Weights of a small GPT-style language model, trained from scratch on English Wikipedia.
Training: 84M tokens, 2557 steps.
Each number is 500 + 25 x the weight over the matrix's rms, rounded and kept within 0 to 999. Layers, rows and columns count from 0. Numbers have three digits each.

# layer 7 attention query, 128x128, rms 0.315, rows 0-127, columns 0-63
509527494499532513488473505497476484521488485516487488506516542520491503499472516524489501533488495510503532455487491495489494496500494483560491545470519531517517542482536539498547528501511443
532531497561517502536477509502448496520533526495506488495499471505511523495478537476521495489507477482464512481460489509503498537533473444471480532507495509513499506502521531513501519492505503
472513500484491529519506503521534518466500494502522493479498474475509499506508480529506557482468522516478527461503527521528519519499527468503515490516496532487491533502489506524490450493474493
518516515512492476523448537509516490521504501514459533509514441473522522503485479498493505450523529513476459531490498534465492467525491494498482527530502498507493468516509523527548518515531507
478478490525491484526518485524490503490500483490521442495530499519424472527473498509495478502492478518508493491488468492566561512509528524465508494476510465493505535505490495493483499478453488
478503483481463483539505492494504501461487472509479534467510525504488503507493509534511526462490540484493517532499543543473468499521524473490492509500485572456492484512507525511535503500505496
443502445493509506494491498523527529500508501461441486486459500492493498488513483465502497517534491497469520538534464529510547520513480504457505517515496492489499493495531497508475518475433500
504542487481506499518496479486512524502518464502471493538515470508495528515495522520484517477519504501526511501485472498450456480495511497483494493487492507455510471505480508495547476479508535
523473475495486547503511506511526503519548559481498497499551491525514506492464525518478505500479483481505529477520499505450543453476484524491514420487524466490514527464473458507486541533475515
454526447520482482443493484492515486473478506531502513525482492497499536520498490542469471477546479547500511525457508493474545513496526510582522497522495497498500484512491525463521462528543472
495517483502481521495537467486486508482494511519513528503506485519463501477515510507504501458535504484520494487476492497520499497502506494494485525496487505470524464496445528466542474502504541
471480480474473472483530529537527498515496495525495509503520511508476508484496532495508465488514517458474475506480502520462534512503464519513492507486530546493513526502457490480493491494509501
520507552504529508508547515532514534460474491506507498502466508507503479499480518510492475485504433521507499467449486505527498519477468531477499541505523532484504471529480527526498509479489490
541509518538554488484451519492492524516519491509530469514440468467527498520467442516462499505506534493492516503480501467521539502442531488521555491484501480502450505508513500492490482493452517
491493496470457488490528466508500459473464500520503521496481537483504507484460475520511520488492485475511491559496526498460504495503519510500492497528515500515485499499529499488497451574521516
520570499537512502493480545502467491526490505505519520487481493467488484507522498515503505535520474489508497513496503508510498511508483471525514461514467508522508496509508429472478462508506464
453496502473510465483509463525469511492491489515504511473508505503448508479504484491502482489537472524480497548533484499509513490503495494491504474464504497519518470491493474487520477506518535
481507512482511495469540445492490500514491463541482523505529488512461521468506513503491481502511483520516482537492492497518486527507483544511495514470495508504504461515514517472493488495526520
544500523512527496505515477488485524511516505513516507479519521517510558483525546491496501512481474499537501514494493491494481489503471518494499523513518521527489500512505499516503501513506507
508511458475493545502502511491508510490512486521480516497485493501502502479473498531493495487525472524500511498519489504519489489519498512484504475407509540456531517517449510491478504495494538
502470482478491532487516533516543498490522515501524492471520523502536499522483512490517546520467531499489506508537510491527513512514491496481499459504518485513493521456521509506544516507503522
466504503504533501456493460491471485506514472491491518482448523531521519473519518454467505482518445511509469549448506487493509520503515505524473501485477510496472510548543492432490482509492482
504530500498485533483520505523499494451489506451509540540506496529493514504512527483489503483493537463482496523481507485519488516474533444565460489436493563501480486530525489512477470465476491
491492514481557493512446508505488503464469528535450518500545471468459474535501467513502489469493476484502493515488486485488438436470550508509504501550474509457514471515515503451508468507506494
473533537498492460466517483449492481541493486488461499499509499510500466479532521483535508458494518457514512500478516502531465469513505486502477507491496521504485481511479514528467499495544498
536505514473484540484472517471512494522503535485466491499483503483532494483518481491531487539499456520511471531515538514510520518508493504536522518497513494506484515485482470519453532505536539
482476524510465479501518508511460494484505514463476493482521483499493490523485508531523497519505492500483492473491493519481493495468523532476509507506520522510476463504457490531462539486500497
527449453495489489473509497438526487482519459503497496530456523446485487465469462483532511483544487507484520477551574441497488481464485475537489477497484492482525486450480515457525517508522486
501492534494511517490486512476454507525536521550521513552507446514486515458503516544514440455467440515475520436497535427535502557476533523530522474513523471484454487515502469557469565526445467
492506506491504471484521515479542474498508541468522495538507489478505489520476534474471507418500558518457479503511455459449509494496481491498538497514471486575520496489522502572456468450452504
535494488527503535483514503510462491525492507534490502455446480459523497506522496522475502480511540527495510517476498501499502436482515482504495467533462494490492497504506533479515468491541451
551484495528558489472531536558515476534510451481475504492489463490521456498484523453485492491502503522490565512466532560494535481526495474506500441516527486497506494463510502537505469529518507
508480499462522510513535511487440543505465552477478526494502478483469486493492484477505496488497554512474506495475462523505489515469499548485497514495541508516491499505479523551492472522490509
514496471515494425487488511531529512483497556519503502528504450510512509501486560443517474533505479518484490541464499533506527496498509523500466516504461504514479518542496515468508549471500506
480505473505509506531515487513494491499500483532512499489494479541525494505521509518478513518490532509529460473539496507493503498521458485515499493518503527490517519458495465480555505485505479
478522490456512506495513485538519493448488491536490544506486540486544473454484482490497546470520499449551471457517500529523498473530461498521529528454537471529513450496482526486486551459548489
495451521555520494496511470518492521548553516471515521542457473478524536525481440486516512499492521520478500538535537467479480475482584521497451478543460509469468513439569505549446535478499476
537536478534489506476526506459471465488508494455496514522510458482520481521513460492496493501505483506473505505534531509465512483514487515498507465546483486517487479490508513494481405503528520
544548495499488485480469440492494490479533522495512489573455483530514504474544513480480461516529517494522492516508479477515419487521494497480474491500526462444478480490507501525501484477449557
496477541500513511446497497514441489484525528528520488541485459516467496446516498486500491448483477508459524459497471476536502443497496485503524486509516515537493537481514517482495466519508510
489436511530492482436488471497525517491522542516508508504519507558525538512521508521490505461493505480475493468497515583492472531477478530459485494486521533527494520481499478494502522536542525
550514516478522502506501453498484464499485563480513493520505491485488469500519501521542569522502523492505514433514501545454544511482486513453492513504514459474482515492500474524481458489500526
489505531509540526503478429513518532491475472494478535517525527480491452478447496508512552531501471479507493495461436485520496475474545457552504516518502501546528573497511512496491542511468460
534500433484480505522490544511433482495514483488499486533505451537449517511518476477456545508509534513486544471569503476476512511526487455493512477517483530506483505484507538528503520515502521
487535520526553454480457511487473513509520494524479463507502496514450526489486459474497507512519507436520485524516461481516507502488527501519539497538507487478485492516468478504456479542523509
497497462511505485539525520485518509515502550518553483505551525512514494509535482463491528516510532492523503520548464521510482450517505474510445518483519502528487493488477530513526494554485542
565478443563530500477515526476495455504483487519468539501504475501504487460505507568512518518497505503518488504529504516516503473516491514517465512495480496502499481436498476484495508486562522
515517510443519504456470465554509492463515457506507561503497585507463579536505525481464576522492477547476502513490456498487521522464499489551448547481523544493511491486527576506519545528508451
475530485514492478519495514480482526501505548495489526489509504512506477489520500489522486483519499450517505521510508531457499489487500481497471480480496525483442495511480517526534497530515540
517499515444514526502521476506476514497478504545531517510507509525479496500498500526494481509435509524517489482527501492494515527541497471533468521491499484481451479550525535481512476451504470
517450468498490419492514513432501515540506536478504482492462476425450505519529491510580512544431520491461497480510499482530498506501516437454504503520472473494459540491486535527435513494512533
520491475490556530509486512472499536487505491539500533510506510505503509509461550485453543485478478527488542510491502499512486529474458496519469495516486512490490521501508517511464489522519513
504519505522490494509526500497520523447505501513539480481470490511542490463481514511480511491509468486487523517473506479498447516509519508517489522497462481489484490477489504443505504479475500
488466472528442541505497489523483513490517467498488490515484459474531522490486522507452559472493510555523453503464504510491459478498502497483512477503533509497455492455534499518495511473527509
467533478529550492523461522462517538494491512498498469504469480548490518496509484511538508504493497471494478526523516488553544509513492513467509510530466507487472546544542531497495552497401476
448520485494546448483493473565466492485555488505507506497534567513498517485533510440487543545559484505491482515484461533488521505499510560561478501498525477492494521513480550511497465493470498
472505533514456513454478478529496513457508468468514509438523575504511516478513526504540535494504515449437507557511462540492553592537473561538504473473565537508464534524521541559519553459507491
469456504450507531549538478513512488510468473510456498507497522512531482547486501540433521499470499544524472467485495550515469522461509509500459467487504536423523549490525510470542549509519479
515461487464507536565531560537527509498443463544516482490512531493533507490518528482485515460514483479500516438540494444535448469497500469536550461464488509501527538531496509514525533561524472
478510508481519523519527495465488491522475482515503544497462473499522467500503509507492498510541538520487542503479561481506473472459531515488533502521469491502557502479491524468468455462505498
484458487477500525552505527474485494519524510552447488501531485548500490490500537495443428533507502527552507451494557452488487514500537544507461431474545553480482498461439494480547498530553432
486458509477533461487482473502535492527532535520497464487503439467505477508508541468520522455493494496480554514503483550520536480509506508505536538486507460491474529498488517517522545529537483
411498520531465466509524493470490475538537492554471448535503481514535488449503543555450525488548570445529507511495509494458497503461489514480496523489473446502484472529510495509549529484526533
496522538520464518494519519516501494492515464493530510513471521518532461482487486476487537440500471479503492455532546517564525490530484516501530504522474520552464519503493511473512535492498496
515486525497505517502485512491488508498491489503506543514487493546495522499485498506478480522476532487487460532453510508487487510506510484502509502467507506479508497510488517524491511522505502
505511502506529516504486506488497502481479517519499517501520529524516516509499486504491477495496519490498487522472524507483487509502519479477484519506498503481510520494473517482511517514525498
506503468440511500488474475517461507523492503523487492487515489503505500517501495521527502500462521531546517507480506537476485467481500543516488525500523474492494521455458484541495506466527509
488515485489509513537509489510521528498485487497516512478537531519536514490481507493503491493502540499497506531492532496481556489496469506467495496514517500492507507466500501505476488547531496
478524511500490492475492503505468483486502514504487505493474490495454465512508480526501485532508492522504491483486464497497482491491505489522527511493482502536479480521474479515521532460490504
499493487513472497508469458463494452510486506499464531512503515507489482485488495518503521478512487473509501492490500496533489526505526469516500495477491483508497533517479488465534487474501526
480505482503507487496537537473475507519482491515529501473504525505491507507454526442496502492502518488518538523502498463517504521496456459529473449507507506517479509481507500515493473540516533
502529497497496498505529484491493512505492486506494520495490491508498500504525510503515486506513510496470473482496507483485504488469486474509459506512478522486484469493490509485493488476500516
503493517489488508510443485536537473479513554469493494541486482474527533514513516542478510505494528477515512487557528488547476506484524502521498508543481465449495578470512519481478493446499530
541518485465512524479464505495497506491517492479516519485497480549503490495490500528483503519545499476507508437530502483479483529495453500500538455550513501525523512507501511500519493488517476
504496446527474482477513488499481505516505516505487510513550532518494483504534541527513532497511525503489515467487488514525509478529494505473474509512487490492499496503468531498506482497513511
488484530493506508469460494505474532487502467530491487510456483499471487497498510511477501566516514509503521525483494524436513543516491497543469500460488512504542509511483491498499508488506496
476489480470513460466461502504505525475468500511524481514492510489464496510538496470509497500503455474502485548489521532497483514511498471528496527477511485496465485497478524473486467481481450
464480500505486493477481510474478505520495525480527505504475530484492491490545466524498506542495543463486467506522525473492451504486500473526506490517499504528491482498494473515522483488466514
528514485459517479499553485470530488490503502470497485463508505519539455522480455518509463493502523501528475476510518520513505490498505442469502451443493506483514480513480488467534503476528493
478502498545463498473497531483487476512484476491502481490464517495493524487558552514485513544461523521441516476457499496462506492471509483528475492516488560496470525513487491491503468522511496
487489537512475473500491504514471509535503518489493524516494514502490489505520512490520497503527507508496503495501467505527477510470486513506514517531477508528537492499502493492482487450503491
491492513509498488494500502510499481517505512483479532509507516483504488499520502511545498497499524505497490484490487506523485493490498493512501529524501495507533512513499496469491493469505504
529492508493557508518532522517512492489501497511535509487510451496492492496523516520476490497486503508502462510475574451524525489487546502495447480532512498536474533504485534464508498553511515
513514455489491435497530486465497481516509493495532538527519490490506484479507480492482488491519504506499476516512529499492508501495512505523489505525481514501520496492519493484487490472517514
511480510512519514492512508523512525498510521521540473495510477481492535521492530482484501515485486489484505518514507492481499466495500518476510493486535488488498507492495501531536516531495497
487514479503514508465509492500499493506501504503484522497509473524475486494513481511529514542495500497489502487525481508469476509485481522511519525505498520507510488531480476480452540471519512
502492523487496508533509493484505492486466481505505505491516501508492441486502496490462505513501507516563507515509488475550466532481473523501492484497542484526500488462479511519526480518496514
473485478508481499482506499531514470520511521504494518514471532539521496499496515515488518505520517481521492499508488498469496501501490493497505492511489509484510498531499504490512497488486487
454473523516492499478503526508485521540492467494523476474499503461509524496513518488514503494480516532521486484487521492520480536495495501508477513491495477493510492503507509518543531498478518
538511492518497496484466502462468481537483487478473509528525532450485471519484500523513497484512471515476505488508526496530503477500490496486501447522523482532535541494489482519482533496529511
518483503542500506484487525487482502517517490503487503550458495510489469508510510505497501519514522507496488527500490502523473506479469488535507524531458504495463539473484471501468486486491493
473506491524498504488507483509498540443491512541523495464515514500457564499511516520476438470490461479457535514508525505481467461507525479502454521486550476454462473534505533471563504531498511
520538512531507501493502469498465534498456493557460451519438478483492533498482484540566490494497504472473479547494522464502448497492508464510515498448508517460514495523534522524463587439446514
493548502466494505507521505484495455498508477515531517481497543458505513502516530535474491513476520537459507498497505494483484495500512492517482495540515496472560507496497535521512498507514461
487509513483523490485510477507500494499509492494492505489504482525506517490526497537488510487494508485496543549474489540523485510489520507488530496471491521467479520503448499534522508522516495
487509529482509532518519528479519539555514549514491493522513481459513490543437511492504459505501511483435504490497494482503547462488501490534508503481455512504469490500496488526468499466472479
499493486509476474443515506535521460511494493491537518484491471528510498499521529493497540482496517493489488498480488495479447502480502511497502502512508490513477483466496512535509486489502487
500488492517468486508495520521504488489506508530509520507525507485488543496494518501470484529512474532456496512501461560529564455464504515528493496507491482457454496488479520469460463496479484
527496483510478480470497488520513508495489494493563492450556493512497495499479448515504496479551511478514529494483465470480501496532539510510516460540496500480499496455477553476532537483463524
468455469437512514500498492487540507516493493496513509470491505458516509514463505495494538506467521522518489543523534488467525493515493505531503498504484482511501472513544476514523493517493496
507493504499442471472447427479495473512465511524507472475517513517479494465525483519496534471516461534526510479556478521523508522529508531545552474508448488489492471501499473505499572491473491
500510532525497514444487526522529480506523514475494520488443528513484508494519477546479487570472519445480477522501490494518513496521479502516459513510526517539482545482487483523500523503497526
543483484488485517515505473519499488469516523495478527505526478505527515458476504490486495467494516475486495496467475552522513514490493532481471483483487511472506460513488491478486485505496537
488493486502529508485508532490509491506556496562527469497483526488517513515507507471447490500513519512483499496538539483529487502477481482514492497515555450520534523488494527490558482505470519
500470458555498503468505496504462426500446536493530522492459495469484476532487483487554512511522531518509444502491478463485483488522522512467486465531534474514482511553505486527488510525517506
490446501510495522504472480478496519505497486542551483472495491520533508515517500504512484515512528490509469501507521474527507546486512507478494460533471490525499491487521465545496509496530494
498459520499535555510481486502491517526535493490453524509453522513510516512474507483476519528536475519460473472495531473543496500491519507483511518509500541564541465483483466476478494531510489
523469542494495525488503502506497514502473506478481474473522496469506507543496484474473474495482496505521538488489497481513505549533511479499461516494507522515512501501514514473516487543534521
523471494506489501484559492503484533450494461527490490481479495510476496507503479481494477468532453497494494498502466486509465483500509453497513509500488479476468503466490511537496506550540513
480451526528496478498495557511490520502482521478567494498450526509481504509526532543489502506523497491479544502480463506544489481502482520484487494512517484510510517506480517484468471481406481
473533452521488509524494472514533493477487519534469487497549511492505534497513482523511490494471484496511487520518494505466535506511470546486463486499516489482525489485513498506515508500481533
497466481528447505488522497496573489490505525462499482522494495515543478520493459476513468505516509521495465481526460496548473525486449504556506514537482450498504477486454533507522491517488497
518464538491501520493436496478537518477504467439482513497469483499545466506534462489543452529532458474538505464508494500477512521514490490493456502473497507516476490535496482483509508481496505
463520514532487494497521423465526502503502570508526468482492552465526534467491531489492484527540512519515449516492514466530524493494537481531527491508504479459497498485491461515501515488480518
529514503506485486516492538552482463491500515502532444550501492452510539508521473486515486505503560515470473490500559478457493484497509515523527490499531508538523474509505494489519469506482484
525500509492479470497470543534511492473493524478507487531494470467505514475562534473503468515463502484502539509492478513476490506483535512535493506495451490464531510502453543513497489511472495
518494467497490503492481498512499499475508468493502533513480501500514535496453503491477503445517513533503493485524490472497488473481445481514531470514520512533509493496520516528481485480491506
539536525518504496502511472521501494509516512497515496481502480510522496473498573489519525493496493524504510535503547500490455472525560483510499451478465509500489472498490484502522526503519451
481519487503517489516493470502478567481495505515501518524494486495504554481492529454503468518498490518518505545463518491485495492517523515495497532487509468499480505521516492495524532512537492
502472538491506513502471491452502455460487517508502486515479536518491519518495456547507567516518564517470509510487511496532490498503566535485542494514520438502517502490507447512544544488519501
516536504499533497508549505500446541506459478530474497512532493490496480492470447498533482467545494496503470516454469505524481459521484464525473471426521508505475502474509538503478525469509484
505484510509477475498482496474481523509484516456474506527505510508452487502521496539519505497536520486491489494493454531508455474509507509478465482524486471469524502486495486495530535446458471
515542520521475419491521475510446559484514488559473525503459539528451497510545477494506485542547451534537498522446506535546538514531546488485488495486465503512478510487478521508526531509498499
525503503473519487437491435504534476478491490495484535507530503542517509470452509550453519470514462534521508519531473512489475529497516511462476487461506515526486478502496485486472484482540503
551472488541511506499487536496516416486497513430506476533482497485525508606433455492554526476484678460432499484493503434609455506494475512505554433535486461518510538511549481514486527440516511
507465462511508490485515470480547451519535517476548474500501518467483484511495515552525512503502566487474478494501543465504471479478492487537530452559490498551498512480534481514535492507478512
506524516513489475506537525538516550453518498540470510493502518512506485513529484478511529503571457488491492453517444482561502476581538465477483487452503493447494536487477551481468549490487528
484513545469537473472513471527502583547492542491486466491536509494485474511505520497491517520507504506501499473516528486490517501552493527515513497494501469479515492476448499502466529531523531
# layer 7 attention key, 64x128, rms 0.3, rows 0-63, columns 0-63
517508460488482516523477514509546479490546487535478489510482490508497486505465500510526526509482503502484476494476497474463537501502507532494529501506516510494468532486509485555484484505456477
509496451522476523503502516506508522539553495491515461510474529495502499509508509535518506495501484524499494512490474498476506488499483527520515521547512495514493476473523528549490506505506465
484478521483533483489482514500467478509475487494465524503545463484495478512455520509522498462533472515473486488481479566505482509532504513517500494492490460452493473506515471531513510477472454
490411491539536495533474476503519499481489488539504550488513553485498516519490468512514492517505506478478495503499471521550514518510526485515518479486532496539489511509492509456496493554533474
504509491473499476467488482481496487507496486518490461526516470465525506507495540515525501476504465538492497491507504527515497503456454497526509455536443510477524484481479501514483475509512521
473525499485534439509524536508496513518482508518535489472526491501474524473507505466494491510511517509470504457485515486526523534493524506510493512504477493510503522500524496461512485492504508
483496487497475524507517532527530460501470483483439521525480497509490513541501467527510489511504456515470497469467504495530493519475477487506484489480472492468488525516489527508447495464460484
478502487460490517554560486493488534521481507539458480457485523543464487469525485486499480504523523466479527483501520482543499502511518492483482548494533494501483469517500538466527487478497527
518480476574497518525489541469506492552477529488481522527546468511461482512468486464476449500475522538482498511487508509504548518499561515525528501516536467533539461475511527482574532531481544
517499512511523471537509474516501525516526516490495513558438503513479516508477490511552502514499442508495493485506528522459505448510502541501506500503514531509528521505441488525485502516487511
507496489484494473499504512517504530538460452527488517494536512530485481464522525517510501506500488476489514488492468513530495528501505526493508490510502526511476486507480536482519449519528521
493502469476548471494486506523534517473494505525458505480482467516497574504524544522494516508494505509459525527476478486488500466487488526492508559516490519482501500480555494474544444499519520
466467471491456503526491496496438490450515540511485543504515519509491508503501499529490484512506510482515529516517437527497476513530498571476483529491499497493526469520485519508503491460474526
489492493472506539511426485454479463532496532468537494448498538506481512469501551492502502510471482500475508488520504488468479486481569466489500519504465501509487524524549500502522501484452482
512503465486521529469492432470532500498497464483485521516500488542482501501517523447472516488457477511471484462509483510493488521505497510451494474485469469534507469479520554496502487442489517
518456535470508543483491496529495485506482513539483556452514498492538488491532471465526475532510498453497479505496505544515525511514519466525485465437488504499477503483494479518492502489503473
519502512529501466521506494473495512494470487505532479507482511492500464464483492482510522511507520487524504476500515512545523510490502514496488492460504516506495505518507549477515515512498504
492509495477522499533553503477514548519481474508501477470502521497480467485516498481492500489518461500490492527496527536537533502487531482490489512450529499495513504507483526491495552496470529
482511470492480503506493501481505475489499461500456501488498514487529496525476496509503501527467540497484534500532513517507493527466511509509504519515530503542455474489498492537551468472498498
501492537490487526487489465514526519470453484498472532459516498510531487489509509508538519533504520506459516460503504510539517472512518480513509501504490505553470490557454519495509487501489498
489472488469511483484468525499471501527528525517463494554472513481499516504488495520531530464478474531485505481476492468493498485496525549535527494544461496503494491496492461529492539496489480
459475462471495493495522520504493509520489465525527485506535521502481538526503500549511491498509533504507520505491477529517458554512523480500518467504492519469513470556519517536528475481488457
473445497489525516545508497499482500530490512467475470523508450495466487487501502482512453493465534468466521495550494535507508535441498500474466522502479493480520519502509499480457432499507550
477512551532483481476526503481485467526511524484504501514495490515531500489442519473503485519515524517486491498458499491469508495475490494549490493506514504502507515483493497511458519508535461
516502489532501492504489510498525516485483473462511522519512532531494488491533516534483507493490518486529499502487523528490501472487481538501504499518482464465537546477486507458544495495520533
488504488485479501495496504519516456489497461498520485495523486487515485503513500538467512515490510481509479472534552486493513499511500487519487508495499480499479487443484497570500486471507518
519504491492483516488462534504488473507552487489494480542501498486523464521459493471470485506455483519495492526469467510457523506494539515537504500518509471501485531470541463528497527502500526
502478472470538502520509505513484518503513494483501548506506453490504542513496488532487509512504531496500438510540504511456520520514527491481493471493495525481554506459489497549486497516484470
501522466526511487521470499510496534482465486521496530502493459486479510479534472476495508444491493435488519461522502502491510494464530501475499481509486511491512498501497455498455462510511497
527518500486541491535459519516469547515528467495481497481479490487526574478482462499475472548469527519550459527493485533482509498515541486528520531498491472508478482504493505497494529491501473
484523501514521493472514472553550492462560449472520495521506519562468479475511520536490519496448509506475515496484519490532514496477486546494498490476520477508542525517513517490467517517505513
476495494511487544534472497507481476468466526517491475524491498523486530522518481512528483559500491453444509487439517507504491524476485488492473490503502463529501542506500468491479477507481534
499502496515533514499483511489535463518500478486512494516502523479509486534441476524492493532519501494499508554488460516493502506526509464509542486496480533465498507512516457521513532452495461
508540519525476526498496491484436499552447509469478545520515524505494485566519488514504520508508563470521513472562546463449460504470459430487474519542496503495496510478517555537450515481455512
465526481510479493517510501492513470549498532461490527488473502469513498508495478494493487532509496483462511539506464510514475509505562528480541525475481466554472529547516501535503508544473487
514531533562469513489483484473463488518476466505501585546486507526568485486464508454479522550518526528474479452498511489466520490517483515513506471490480501516493513467483489503522472502511542
501480477529480487468536539448486453479508537472529452486482483511491495524509521503514452501455514514524419503478508490507529491492489480545510500480523528530481534513470494489523531509495533
477530498504510490469483516552562518469500564501497529510511488494508501472514506532525491505502553460479522481486514518481505537528526486452514510432461471454506566455498557506479505520464454
491507543517502524490546538508495486504456541490521483500477447487468521478516524480517469505541434516514502498453512501484514518524503511501519486517493544498526463458466508476497447502501537
501492496518470488495501491486512517539482501474537521451513494490484512510532488534548473483467523463488506525499526498471550513511499535512516448512482480510529498494518538556491512505455470
541500506479499500486517470494533508521473478545512479476530508495468408491465495491438490574501490523498525458556485447509548485482493486510479530501519516535497514518455472496514546508529520
527502515539462431436506553492538503520486508522531461501545528513522490540485494480470469492530507482524503472502515514504477494473505506487518492508509523498529499474546464479500521496482465
525516461510474498511477508486522504496519471507527520490486496503531552472491535497495489492450508510535499558532532484459492487502470491510498517481513477473485456487512533515572515497509494
500508504449530489477495449531477457522536528505532511494492508490540535502492516483478493520500488525523503450500497464476496532436510496493488521513504464479484504463478425459561518539525557
494479505489508477523527514488537541463459477456527497506528525483501494489474535487506469475483516492527510531485520482524514552466461504495489563498493507500521491487495499495487514485545487
465479473503496486522486486536503491480493532407519453494467454482466503518484489527490472518496520520501493522460478524520499480501513528538507498505512521496507519528551467488467499502467446
511528545495451472510539486511486460510522458508493464480514486496539522440486515500510502433501509518463479556498491465521486464506528501472515478524507514493479536481446508520511524499501513
517479563529468518495510500478509486473504489489586495501505576491510456501509488475531485514508509497485455505473494488500484496502508503495509522484475499494486528484490470509490525462517491
452438479487492489472465499519542491464495507460482494516494503451480515469501459507459456518525481531483518493507462487524506512514447475502514568458524501530526486473499478451474493461501493
477527521481471514470486515475526508496511509507505489500511529560495509488507480475534539497460455502507521497473463452495489504488502528488507543506493452486537494492501510486485516528532501
481524496519476475515483505487486527554495531521485528501493503506481516517496483487512484488496543502483482507544509512536517474508461501546453475541460504469520531492487457510460491461490524
521488508475475514488500492579503531482495531508473484505507506514485483480518497486529443477539461511497489487487527546533507501518533488546483519525488529472488493515480529465554506519530492
504506473530558512500530518494543456495506508545535484538536489511522492479510466519501474510519486526501465510517448506490531484502475490493505464513536484454505479555511518501498558474499477
500499476468537476489532464515513487505490525524528480492544489508548476502507492482472495459482489527480506522472492505437489510484475524490507460481519553491492504495466524478546524500523517
549469576518467508531513514502498501460472519490512511513502537496482445470553481511527533505554491486477514536497502526481490482463555498476521468501540493490530521486461516514461538478511524
501474496534509492524511523491508519499508475489523485492497503520487526505473503518490519463514517500494503501467512482503534515526537528496556487528498481525524511481496550550518539542518461
534515474525515513503520509518508498525463489505531502432492491496497471515508496477482478520504500477474490425523529515491547532504513536525551510547524526483529497500485513519480461512500558
458448528481500525515483502477448498491475519497527486536485525507486540522536482503567538534490549509508523492515508487519494526504495479475503488510503519500512475485498498517478453501486546
512499506492511495456494501488461509505490497449491522495509501505475493493489527479522488494466519468488477502464516501485525501465491530524486536506519469484547477450461500487483501481467542
509491451523499489518516478484545538513522520516482457506503521518508543506483549502530489482455507510545479481536503469517510464510499476484529520479486508471477506523472462496512495541528510
524527490482503506501510483494458497549460501485542534512535491447497508507529501482524513479541542502511471503504537507460518486502503484496545509534498517502502515491548514535499480492450485
498507478570500518507513498505483490487553492449470541484527460530569524475473510474513504511512509509497469509510499461541508516502493499472494514480489532531508511532471460514492463514479505
545520521504524530498420482483494439550523511531538509486481492497495484550505487479533468556437461479511525493508550508503503547538492528467488542518513512518470508515490485550492509522499482
509485475475495472485534506485537514487518490486475471496500502547487464475486495497552495505494543550521509466510496514494523520437426500521422492516517518521458453497481502510531459518554503
# layer 7 attention value, 64x128, rms 0.258, rows 0-7, columns 0-63
544500476543532548462513487526517505477500525516487461483514528512511502508486514523479456479504499503520529511518480534448474467502489538505483522474532508506506501497471486455505511562482449
492505547488471544514507532555487501467496562484531483484480494477504529511493514515494483487517510485503523451513441510572518508474475531486489537507540521491485489483512526498479483502481489
550467477515553546483493543474500533493534522516501505490474525506512530449469558506472543496489518497490516511531507466482537501464514528539462499497518497483520486524473497531521483490477488
490494498486533510486554521482493474517477492551487525479483522487490490525501505464539474521474484495473514548485512538483442469472447481510480504540498503486486508536519500512529517504516498
537554497459491540505504469572535510536482483500489498496446498530443492485457488506551484547464471502493511476495491524509490541515478497488486483487495507538501449524472485498529522500494472
521504522517514531485496566477504526498485491474487498504508507479480501513520504504470562524514513514522486488519510481569489485526422492469540501508481492522530477479492518488501511464463476
465465486479461507517477494528505494485466517529498467466503475494464532462532506521526481469497532460457518508502528471531512490507532483530521539496517537512494563484527522482513482495461533
472420525474527539536518538528512508452533488491480514490519499484559509498500518526465535494466498471512454492500492524492485461460464493497481508504495491500509489546485493463521530487491524
# layer 7 attention output (transposed), 128x128, rms 0.264, rows 0-6,64-70, columns 0-63
514495532467492528477521509533505515481469519497500521505514523542482554524515500476512496530455503509498527440509509540536481515502486525507495524505506519454532523485503491462537498478504499
513509504486515488525505502511497521535496506496516484469519484505449514465521486487530476523497537522440479496509513447473518522483538496512516498515504467523522498514537504480509472486481514
509505516525507510508469479490496518485478516489471492482481519505515540482504506534476469549503513486482520508503491502473509542507533509480509493520498509512484559514496508511461498498488522
484457517528506525482485474448508533531554513551504519532540519497508536523525483504514516483534529479497514518491494526493465501476488502526475478518520474459557474487528498541486496531538496
489534486489492516519517486510497489541505523489506509491497487479506478491509498463484513475532508498476503519492505488490515504545511508470515501517513520509458493479485542469509514536507521
545491478523489501506482498514484515468518500453489480507493509490562506498515543532486488495500469470484542479481447486467482503503470473505483534507487497507521495522477496534465515480498489
501520553495511486543473528502509485458471514544527493468517500454486482476503501517522537542508540497506498533513484458529472522503481490554550520553518507486514481507536499486466486489507524
513526505527545453516506486490515528499523429487497476522460468520480489486455470493501505523505485504454470501481509494500530520497524510495552519527464495543526515533482465480512493507515471
476523472502505491536494517521533445459523532532430500526520558509510489486500490491520480515478553538465498519491491482524492519500515492502538522512563472508535447501497523557535506471524514
496457481512529477496497512516541523555522529493500516533487466477524519489478467486530490483477476502522465518479458513486512454475472484538459528460486496469504495503505477582501520437521467
479511500488483437512491469497488489482508474482502535453515475497463495483505529536500499515480481504476504505506473486506528548506533509515506487497505544536481486482500462502527544493474501
464452526531474446520534532467511496479488493480477446496528500480522487496482517533465471492494484482552518491512504530509483474468524464557501481502458473487470472526504523470511506531497493
478543494474526542519527540512512439542515474526483512472503502547459524502473505525489466505528530523510458561524478485461544485526532536510536456502493528490478469475495542533560515506526535
469515494503529489474544467495485536510528482501526479475522489492489447515485479498516460434506506497532553473457480515443515500506493526482485509504493507497488478484489522525478560547530505